python train.py --n_head=2 --n_kv_head=1 --activation="swiglu" --norm="rmsnorm" --rope_fraction=1.0 --qk_norm=false --bias="all" --init="normal" --init_std_qkv=0.0293 --lr=0.00697 --grad_clip=1.0 --seq_len=256 --train_tokens=568600000
Each number is 500 + 40 x the weight over the matrix's rms, rounded and kept within 0 to 999. Layers, rows and columns count from 0. Numbers have three digits each.

# o: layer 2 attention output (transposed), 256x256, rms 0.158, rows 22-52,149-179, columns 128-191
# v: layer 2 attention value, 128x256, rms 0.143, rows 22-52, columns 128-191
o149:578512466475541497570509489537512523451461471440519484563565441486474466477518487437530493532484551553469508563426564472507523510543541544615543461504384520431516493500495514493481500492456540
v22:434494459465472447540489557567506447543575561491428541453431467460527471489493481491504525530485467448437526544479495465494502478517503555531514518529491493503522507524471550432502481503509461
o22:519611552488499508453460479471523492493474536577500467509537487528415523536455526516547480483455468487412450507557501473563474463529532611565532516483485521540481463515446500520557476497523522
o150:508418487482510523501546541511521526495500432450492462494443524527463538437524499551471548545573508531521529515455504557514437471471488492419432472599497470541551540477530525505510516519477544
v23:554494491496445499475490466497552533538557516555503514559544514530549460426579448467443607508491553553512514514480496456499472407478432506458472494530538467457502487509497539497479455523527510
o23:563483504543515494477542450439454499467477487491454502440483473505437508497539467477498437453556545491507503506453464484491556453485535471482511493531457510532502502473445432463486467502497508
o151:458461531472565488468515502516459497490583508463479469504484523458488533541449547433459596531438537478446554488521525545499496494427493502456495520490522459552554480541597485494506624519444494
v24:491527490452546529551531463503505544502565402484541416490473517551446528533491457524544552527494550493461490422543471485510482455494502496466542509463430509423483532570456573460496465524527531
o24:475470487484522504462454499512532505520497485399519479532503535511533478481574514512492516579501463478456511518500488533515530535455554528453613524468487478518559528577532564509427537462515500
o152:503466454533469586453505535470529464468489535575483533438509442521525483494493564523495446431459531523462513545541450489503446446536523512578501519558477466483432450436495423529528498441501551
v25:468479491465502549450562488497498478517528499439533496463507486475479465542449505537441466443549502474489522550525516511476541490519472544428484530489594488439484574512476518487468413507497556
o25:527480532480514465543535477510535508484505430498512489451497486554516540508566415448521566519388564477460446486574497438502474476605547567525503579498512534487487483466507530443482555441501503
o153:526517512532489528480486468491538504539496517510529445571489512476492480483493544624543467484538469520549447443444508541459466493449520464540554468490488421534592457479542461528524489586424514
v26:493484460485486485455664482520481511484584456504491482473526504458492510492536519443503428513513456519465473533501514533473493529522454448462531499502515503496515509485488516574537552481425462
o26:577486489485483522522450522506548443536486531456456518490453478478523492424503567444506549510530503569477554493511440500520558597515512459507409486540491512545461441473515528544505478527485521
o154:525508454551524487522567430492451466494503505486543494466509500522526511518494495515516481471469478469502514468541578515509389415455462565563545488450466483552514510504502534502543516490548488
v27:447527507497612482527533514503502436489523494426515468510488517518430499471466467491550479461481505455538477477557491511456500497520476448563440526510426510551482579472447462562482513503489537
o27:519504464545477506514599552480419459440568564503496486457517507461504519502539476453487459531491485469480516481557464550510532494513519486483437454576503491448482569471532498450503464483553481
o155:564514453526477451494438523505503523557450465499528569501470491514572478497512548593513554471552466637469453532491445509497484497483522489515598506510548556568586470486480515541528492613515580
v28:471464516436499473431530542509449504507550466518432455506510548520586525477531503579418535528528513502459446559499502558524493526511489499541438495520455560464441535510533489547507498499536598
o28:535468510549526464422516485535476521407583580487542427476467450510515493433457523427456498489410521464485468463529514456537478512514447456465503499563477499537538517549444483559501399524551496
o156:449537526579562539470526501475500489518391504526458549482529492493460529560500464571564521529539473494515511451508536490474540480554533532500536443463518516466468550440550514502547542472495529
v29:517491520485505514531520572526434444552533541455498445524429458508521530507515530498443486553510490489506497552521502488453509536414497519520472463577506491495543492524480495559551498504457482
o29:549473467505522500500547528484564529520467562475445558524480530563404538424548450482507447468442454444523447540565505476518501497512485512530432518487488509492485533552539543476495532443523484
o157:435496462524471566516475506549483549486581400515497447551558436458547526531427468510518556529582484526435482509434517483517532467486543485494501467493515463509505456477511490516495514527505576
v30:486512492485465440534603477569457567456468493545517458507506485511496498514551413555438493536468553454501461488496474463543559423444509465570415511517496472452488438461517552531532533484522539
o30:555500454457550415492518387513447508462528498477504501493495449457476461449551451465437505547509527471390528478490525564422508544490543485469441439453471538497428554493535483497559538479441480
o158:474519485538445588499500531450437428554503548573493508463534520509506511507541512513511476468441455570636528505521477531472514435515463497500554522549512466452500468432442496516419515499463442
v31:487527480496467530499517493416496524485490512503457565506510550499460515546512475441534490561545511540473580493562512526476515491444478546384493524503522490485449515490487438572483447435462465
o31:550410449492488515450469480523544586450518508533505507440482464556480492513519463558540568467535519521549431419491527460454549494514516518601498483532483573524414462496512560525498489443530507
o159:493572530489519437475501592430416475534458524472419465528526467460566506531482486503451438470426413514444546538435486479578541524501494533457459458508514531425426574512433561416540443471473550
v32:561562555395460444549554464455542480465506492507520515468492515511488475478412515553464500461484530508481577435471448499556465548498475501521483523526502534471467519469523509479503516480499511
o32:491502520509444505534521498499471462512517534570518470532537560464537537533472418494509517507520538562505489507450483500464442478518527500496489490422519493502515541499456532496478498554529500
o160:470440513472630497409404448537483506473507427448458537456454416451542452465513551501536552478445489447500515485562479498492547546504460512536485467620535497488505470500578503550519441511510536
v33:506551556529499516494512449473531403468489532445538500457537514510415492497449507529529458539565496487494502463601563527500478477465481413505484502555533560517490496520519452487512435523514477
o33:472497445544432482521486455567451579545479438505444497496524480497574469518467453543548472553531425522519520477476542542503501526432478489520437479478438483517537539468471501512516545521530502
o161:485491513475532544525509479520493496485492524570542477507515506521444510432499542477379519483495531499516460514506429436443454494536508598467540519497528534451469476519481528548503461475538585
v34:473468482543534514486435516494535486506545497459549528520448506558494453506411487507491502485478489517513472549569450464489551464412506553492463521529536461473473454465551568504491523577496366
o34:495495535591495488517459453457465485404437415500541446583477455459545513554517506553532497529501564581508501456476546471389557510454514541512487549487483474511508537437490493513484541485465509
o162:512572489479496485457508514499443566559450495494525480504481537552485481476456460417510500513514431478534494545494530529611524493498534480513480500493490496493495410540499507500501481506470446
v35:442470524443569512398516543549522508478520533490503488486489553481541467497532494451510525452503501494536461517492590418501501488506486497458523508534453487447467553587478528449525542469460568
o35:513529546478454550526423546544495561433564431530517580402516514509505518511511552502553518551554504574507468495491442518497543474502531554499478540472503532513515475532480523470468541515489427
o163:543539510522528498483455468470515487529493588495458455551527417530455489456479517566479488476455510413499412511495530526502464446526533392479479575461485415529512526456514513560494555405524582
v36:456495484420542474462480508512516528545503475478529523425476505468544446506497463508556498488507483464481536490487465497495497503551557516456498464497421476477515424519447472488544483521513407
o36:503482570557544528451559440527436467437606507563491444565473490520581458496488460512500541480460537478499523497534527534509555500524452543550476529499480488556465539538521548476494554456459499
o164:488485568525457466581476545523532523531428442472471511497495523469455484519493505486552490538469504529532451503487502569485522412490486530441425443558489472485532501522544462547419473492472520
v37:543523607490458495446470445469454558462536498506501456449542524554539583505474563504553461446498449444574532527444485456489484462489507520534442526486458475519483437463525509518482518470504483
o37:481521463483502535491436501512462425563479539551542413523540489434498443545468462565571476435562461465590447440550510476487534562448433535461493465425480522479504536501536437528538476455418541
o165:579508502475465425538545526510547491572499554519454525512506520535559516461546447504414559612480492562463489503505459452545449511514562476562524519561573477437532519514494513451499564550545455
v38:514531476480531474511440497504476433510506447512498446523567561513572532481486493525581464480467494540469483532532545453525600508451425511557573418541400474496448506545496487481449492521483511
o38:485484475509477514461524493486521546552450522503457551500526434540544496529422486511452550491455451476486479578534502490508535520489460539505492530503534561504470562550512424473462493547429500
o166:469444530490551444519479486535465485476474506512503551516448568471418502487614532505497512579589534569516520495413531428514423513525547519487477455528539447518571436485482557483506516424574498
v39:540524555472529479511543491450437539516479440476541485524519521540482429497491542454545524474473561456463529461500490554481467457514528570551498565463526418514519523527470515518443571628444488
o39:497488520516471493512583503513483465366515403422485509465523563496486528486495540575534505556485500427442456523459573548552502555471597437535575499564507541466570475560459481479452532519501553
o167:483515435463529512531511517480475492527476514501482502488547500492507528561491526409456501430491429531497600530511497509452546461472414484469475438422492489469452500514553490499520548449447460
v40:497552496532499513501518503469449536534509515559515525581484492472534485573492551480504562580472460498491529522477495497557526533531496518496531448533530415466491481478430479557460557465475490
o40:473476516512531536477518459530569508491562584512542462529457523442581542479497511549451592496451413507481490556524487536487568468491459530539491458492438470498510414483552500529486529455568486
o168:504502525508528512566540430487479498517476459460507477490498457457493533485563475516496445415500497542440465472523493522470463480478498478500521546460535555432499503546481440482527494456457472
v41:526501546465469475488494529499566490537521459572525545558451534530532437518480505411529437468527485483450421521524434449444470474533453478516547506489521429458511533568500545493518508523500506
o41:492472524529471396505557514500432495496550467466490489449538483475429484419496571486535501489514451475517479547445503578584486534509490487497485432534526508590496549426517477478482519463561430
o169:542579440480543543500464531526492545464553518475496485551535521527524541505459462536376509473493532483492635498507463486481458533493568477547418525494499547449502491586457529497428488537532567
v42:459484396523547515477484460613532529472558471538515509493462508538509493425556528471500458514499447517403510481522506488512498532509539460497494531528542488443436533428527584452467482415500515
o42:505544524451628497490481455506535494506516527517472559473416540499486513542541492479536490547523473529413498473518502552415511541503523558494508451490468545496555477497542488507491490465575459
o170:474424532602422459516502541502533502460462515465497446524551457500528519373453490494442541470540558448465588553454585463546445446439501483547394537479515480491461469521512515475499463553474497
v43:538467503495480530559580489449509505476539477517531483488451507421529551473544585453525448573444579479507533503515512497570502484469533527475510523501415591520482494532532444560489473471440575
o43:524506527486600557490446510534474445436547534438432511493510447501493502497475514590493493520515524477502468445501479455467506502511566540549528523538572528467540550504432525431565548501481476
o171:531513457550483458478494418523484470533481475516475533574450501492530455462445478477509490514530489586435511545566517456427506494495468461548481503499469467553516518555466543440501465549545505
v44:539511472485489430489479536509480491433485479517505486438473468468509480443465567508498480514529554447495416551458470454580495368497551554576472455538527538542521498421542465484490552403508506
o44:495467483460536421484541452545479528478481488592610410502415538489433458520501476543463452467463520486500491476495438490444482473522532435444519528526487510547493525431512433542487507503445507
o172:515507476528486553534450518477579503551491436475435547523518480507518521498511516482552504525555465520438487524530458573582508484603537581455423464515491524446522471531472531469495506474461513
v45:523462473514557464505518476537534549456481507542467513537540457432561523536449533470563519430614531535521402475514530438487449518448443501530530487405528468581534505468551469503491522435568552
o45:442515450466511492502550534424435449498518438565506533545553529488544501496488522561434419534551503502489521513448472468520432514495454506527569479503475512522477550487485488536525525547534496
o173:471478514471511462441471547573550536526498491459467538536527509510486456451447478444582603548510567490510529553580503465435551523573474530524432474546443525452480535502451529465520486487532534
v46:409532535535448502480532542506526475541543477529524443501486471425489479514423488492472504510547492436456542512541554490546472486500537479546530445425506523475487484466500493505571503504501425
o46:465511460593488520511492434549507550459476519489492503515530530515467518511481469487495461547482495517424479535513556420567474469516501481459540482484505523546458468584486496546447511496475493
o174:516528512473511544483540582536470524492468437467528525534508434496510469513513569554527547560535489455525531503393512560456520443454527550598496526449514457403496542463536505474452518523447536
v47:528516517481497518454495456479527517515517498560500472435509482505446501553467551464513551462540523474464533508550512453458531530482522572501502495479481574529584469482501523495495479474490534
o47:487502502510540448527496500489508504538529512476540460520485497500600485522451486426525502494509576531435466519515488459465551462465554499459532488481540484472476477429423488517499602514512499
o175:479502459519459547544518514512503477458528469492500564518484490472477500414482432576459534537503459501594513501429515530520545522572455546470556555478485527488488557591517496549571453473478469
v48:570485446455512582429477471474483562487422503532464465413495485546485483442538429552532515529501430454480435530542492481508494554520414447541558516521514567502482541444471540423417431523541492
o48:455482482524448452498556525529558482426469420568517501539450447430504513459561501448499638547516499522518501496530575508464525512553522548502513467527453481473561516443526437452497437485470542
o176:569510475519491546460512467483446532519535537428485479537543545552469490501490483495518464533555513460496471458530519490526494490433489497551495491502499522465468479552538536494525573526489524
v49:490492499484456502515571442541533549456466509551599501437485478408506480553564510507484532515491557521511515532490468420464485506445540512483520497522466469564480499503471490504477474532445469
o49:476513492533479557533452501520412470420558567478487539592506508534475573437533429515499528459466503482479443471543452469501536442498524523541473460503518515513491495540524529477553473522522587
o177:562510488506534544521516454447523542494498397541447557511515494429548460498509569505521463523534501524533528574464567537521493519514519484486527522505432473496578508495474546492391611508425424
v50:496512505542496503423472515464499551512550551573508458451521508567506539495513489445526528512432505454477491507537527477516448482507566511483536486530468413487485482494457501557576468508592489
o50:493422549531512527472509427543524465454488467544548511494503553438480519513465533546471474450508508500381552465457520529454445519414523466510544492531504512525533486447502507443522506506515491
o178:473544557471508503463566533451438506553494501506440493561427455495539522485513491470540447552516486497579498502514544444486583484583560497515461555495509509493499462567493586525444476530479457
v51:485429496506562505471482469458457533479505545517489495478493529486592513484464435473471457498584448532462444488532487448507497473402466451500515486538466531540527430488498400497486475445445481
o51:516487536520475505488493435506589461479536475511525492440518514502523452520474534470494575457504565487518443478516454551544449507461506514476456520491474492564435454498528484552535438496517463
o179:515525430490500494527474513599461561526471446493503509556523532517510446499502592531468455542518461522458545549492523500484444452486447557531480486477511397536532424490520556499385567505511544
v52:455464430513476475481580571528547478491541540538515453480519463454385454523530563524495518503503535572473496476510489525517583478505537491530527504529443490465544457505524484538461449464515519
o52:509505556520483497542544460503547486482507470454465486564562540514416445477564483430481493540534484412541540556484490588465528483615475543436516513578464508487558404449509583479530477491505467